Each number is 128 + 32 x the weight over its row's rms, rounded and kept within 0 to 255. Layers, rows and columns count from 0. Numbers have three digits each. The size before them is the row's rms in percent of the matrix's.

# layer 6 MLP down, 128x512, rms 0.215, rows 0-127, columns 0-31
108:131138136192191194089126144094131187100117112150072106095155157116061119103081177100129104239159
098:099077151120114132108094097110064054121162148155165161157132134106148111124194141098136136087165
102:111113099066158113098176131148098113171148125141120148149131136118099153176093120098128095038098
096:074162171148087140130099142132128124073202104121150094149064123086122167126159126153116123197057
104:105130121108049131123142082111127127102102144140124137116149154120181162085112086107190131178119
102:153106159123120206098174129118121178123097105146140181086095088117076115131135151163106124095115
100:176110156135157136131165143077150099106169126101115162129149157118114129128118069138112118177113
106:110098169108131154135123121138148198098094133089084126167080123142100103176172135146147148166104
101:130065135108150103104085116115186189086102148093069161123145090113108102112175141076182114108101
098:106140125141084115110187133117142194127112121158178167124075170157145107109192113120108197166083
091:161078161123114085099096141113137148120141075163095141125209066134155187127138102145159139123142
099:061171098114151155093081122164178122187172139136106140087142126090118110134144121069148072125154
100:119123127138046134097125151104119157147193129089099168154120125159140114083146137134151164089085
098:130133089152088207101084199135112140120170142138183098120170130130123142138152156154100167072135
095:132103138100197133116161109157149053140101132090170216138139075086125095123155159115116106179151
104:124131186100178092144089133115085142134131170122154134115121144100124141158128124057164088067075
101:156066100135123160149162148146109058128148101118142149088173087149124128123109196187123183072135
097:109147139138122150085088157155132099117084096115128125120172091149053201062131134145149076105055
101:149124154165111111151081187120151168108083153155203164168087186140120176138157142119158140118138
102:186157224171145139166064117114121102149134121087089118142096135146086151041123105107130099162148
100:099140136133148099100134082169139171128202115178151097150067105103130127086118101061127154093143
102:104122158142119180135104115144102119099119103152128108090124117127120114060132159090138085097125
108:137065096058138101072045148156132169171163131158108085113125104045145076140131103109093165167142
098:104106173166123095140167118210146079126131136127136059126123151157129100091150124124152154139057
099:117118196110118148082138095185120185180134140140138108094205057170073151113108088082162090161117
103:130128070113109139078156161104097182070166159157121098108186078156145144158161100123081153115134
094:079119140069104138151085086089135121149158123136138137119136127087078145131109132127192133155099
102:124078129095163135061166138141101178094138167148127131097098080161080090111082121125105112138113
103:126080090106132112134103123092100167104164075165100206157125159149110044135072133094181059094168
105:105093146166130082129110121074121203139117077107156114176151120138139112133164105142159067112140
096:159154110124074100167114093109118154173189146115135152128147141122134088081135205129142150107173
101:159151195183167171160106134099132118171157139090093090134073175177142174075094130129079055136146
102:148152124156136058110115127118167137134150115148105115098135140157093192120088138158114155070134
088:136152105137070197149142148147104090152166166181125083134170130146137093138102134141119127155143
096:116137133158108111082161130118131054108107203162142176196124104151123115164136162128165190153110
097:105128182119146139141107158133174107185142092031116152111156101164165148150123158104137105082163
104:127111097127124048226099144106146118088147132091103152101116136093137111117101112121127087093127
104:053083124136153083065183145102222109143166115138099125122107117115092106152112136122113133174166
096:079149122173107153142164121130085055082143111090151086145162109169107150109132144103112166151133
097:145126143141135131191161129087182091123118112153141164142141119098150144147129157134097125126042
099:104123110115128156146123103100082150153044144168069203096111163104130110102142186109101156091113
108:108089183123132094143179148099106141109100155088087144160122155103122144121153096127096133166092
118:204160165138072101145111108140124125101079090114145131102146148106094066255109123102087149042132
106:175167100115061161139162177137211134224121146208107090070122112123164127145189134147173130132130
098:147120171114128076142101114109116139084168142129142194123087150092125182188118131157145088164115
107:126104114154088139182172079119137111166180173131111075142103122121171123148121101077157155170106
100:131118066115148129104078089146087115121097149111160076151091088099120127063149124080190134151134
100:186110100122138134155143155130128118123157147170118119146155193184140119145108202141151157196147
103:063084122123193106131141158099103105169067153148124195111132136129065193132080138202090152075160
106:081127171066109163199145126117168107066130162057136090110104117128103180133102155115133132082100
092:134120130113180108138142170124144151131126130133133169119164119123107124158107056193144168129109
093:103156103154070037114141155179163105107119105125103144161155144143102134214153183134066091140129
100:120103132105115104173155075144135103163093110135150136027077184114160170066151145088169095078143
108:156118123106160116166156136143085112171154118159143171095188155121164090143137126159118083083108
094:081114113180095239084182097059116153188096148190163101132153092098134168159133168103171120130198
099:145099170129120159102136112062076101189142177137073165138101126133090136107160118133152161196060
093:090160145096128152152129089143120158106086113111144065117145145103096118109177147115120166137168
102:139135177085133122083137173109122167162175059130086035157120166160177154127123088095119170116182
098:123140115128135123115092073124073100116110112075082083111079135122127133069136112134174162108138
098:145091111117097083099129099151091155116146062169121154138157076132106158144166134128161093142111
099:137055112080138133127075154086069119219120164157102176163154165149106155142190136178113089170087
102:165157143145055123122125144128103079131107153068171129157121109184158098159122131164099096123132
101:151118112114170110168142162132122105142118156098095106085164109107079163099143084155144172130106
102:089127074118095100139144094132143131140136133106107120149157089114114066104115147188119110133165
104:120094112172125126174132176083194044113112118144182124127141126125142153150101136172124125110121
095:153134128133187133117114180130087159113142112082095178106151077164135121093143080069123144112107
095:128187114153121158170114150090128108156156124100137076155165160122123120128124082117115169116158
098:141078137154114164161102173091106133127142114153157116111116177130169119151148120155176124101133
104:137122146097113136097127117067071130117111109201066152123114105140088149136108127093137145220135
099:144138148148098126115153153098113101086151165128116165141113194055143142144125059041099151083093
097:093102140095154118114125107170122146144085144171148123174101087128128131112147090167118127174164
095:083137093102117107113103130124089137157092116120151128129182102106113070162139128174127115092056
091:188139123165160146155179209128101143056127131127110075160108142111115169144100125106121088107126
099:160174133084156154117142176071074078103118172066195140136124114131139147095155147162141119066132
102:150133093123102164112102148107099091128165069119144123116183196132131123143100096117132151064160
098:094120128171110081179137091146158153094121116069105060137124057094101157192150142084160137167102
102:107118061108142088112117106190144168112094120120056154131145123181141130117171147088177115114160
095:138127189163111100163117119141105134117093137134094124157190120163111082170051171119145095045107
098:163121132071090066014129103121076191185103122107117138214161105116159164101122159168096066155189
102:103108122105105087184141149133160124108112091192174150127133102182173194152154122199133112163154
102:084118064125173086153086106134169094175153130135108144124160116136135128126069112091080183139174
104:100122119104118125133160110121052142119209193133074112127176111173139166151143137067116115123165
102:114096130116093093149032086120121078119141175157061098137167155097152213124128144143157124182111
101:124054168116121141119074173165195173111127053145158107125077138108182085139117161125110142161147
098:150145214137178151136100099140142130117156100206181154123114170117110066159119160164096136143115
102:150080228151142107102144137075117152159148053143152130146128065116102089160136140078176122170106
102:091097114149117148163160139157116100107115136127123173078123174168137139085147153098187144110162
101:124110177173101130164132118145161142086114091148126153120106115062123110066117121121173090075148
091:093153089117138186118141116118160161105147131122096122088133109160189185134153070096166182158171
102:104151114109126183112140145120146074129141121129108195157181187145100149087160135158146152125139
105:118171162134184112160103126136132161113162064127130098118187113120134109164129118163189138147145
103:108112159135164101110105123135101092194140146145150106064153195155208123138132125122168097109082
093:139115144143110157111134116125145173171209120104086134134102106137136137150120073143109099147143
103:126114160138124132129159152162124113111203123103132110109184114137115124163110116161124133082078
096:110199184110152163110101126099150128142102090151136248107102150101138131091119125160088046202141
099:139077136093116082084176126144136144113109108063164121148142106179104149157107165133124162143087
102:187103096118152075079128119165068118109166190109101119130119117115130163125100167150219131170116
093:088067092160159175079150135081112091157120114104113115105169087140101100146078145145143161124166
104:109144146146123143134217141113128127151141127117089124140140098144125118106174092078126129070139
101:093133087118179085104138122107150083163118135100117091132155154155176169139123177140142153134161
103:081117151206148115095074076079099166128095108141110144121116162121113113103147105085180090141130
104:111159110088148112124110115135130140080142066128147133147180144101144135105121121145120124077159
095:080187120172140153108120085155185191107168126135079166166134152133111092086131130160135144138156
099:097053086169099105120196120178162132115131057155136122077095154141093113129125135103130108168158
100:067092149125100063101029192094106127149074149166137149163123082127166132133138137149147161087135
100:101184083123132138140109158119156181093142126163165221109197118132064167142142076148147121135204
102:094122096108123098184111082133101114134070127145117130147131172119165109148122164083140152151141
112:075134160170166123105139139139078138123173062064072181125182138199111135127157113105165114120127
099:098167144160138107137129127130093159159157149108153064158160111087109097077123126106159078026167
097:146123113138139177115130114117106106160143149146125130111153096089121225072091162156129126139105
102:117169062126160108072148129105123125080189092129149139162165171179174103185122137111048193151106
096:090130139091082106138119213201084098136068127118106154158091136161106073148140119091159146148101
089:107082095142101097139120118103145137183166103092105095064140111120154135099157172087125108111153
100:130162149118132168158114107115145101142119063170138113125163143118120102140128152143135139126162
103:097155151168112107130125123142168088148103115092122192139171093098168163115137159113116131097139
095:109164135189142139139105162098164142085105099090123145132116125150087136110082173118065133155179
099:126162189144113112165098164139175146176136074083159123188104138106144105118133134163166104128141
097:098138098140121192123133079175117163154114157150122093096120128129083121151106155143136074139101
100:133125094168108146084134194185159088119094095108126105094167172119134117188112125111103144122122
098:114169191161102127146126112102125140122122104093121140076120154126128118103204132111111125149075
098:161062129096115120170171150134156143168096124082096152124104154080122093092155158119117070119146
098:083168076166099105120081131120134085089104165171133113080140137161083108140181113156154174150118
110:136124150145108207158186091142112149182103105132114116152146111096081171138166153119123167117123
102:143146110083086116202167149130080155143081072142066170125127150141142104162094167128175147134135
102:170073089131147098117119110173169132090084184163135110179163075121147140104120137120153117163145
097:118134123089158125133131123078120124160078159151131047116161151196192114150100141116132074179156
091:166180158128151121060117156132178116176186133124156122119153132094152098128124165145112132133159
101:113094230142119123064230074120114129089139114114095138105111119133135171114195088122115178156125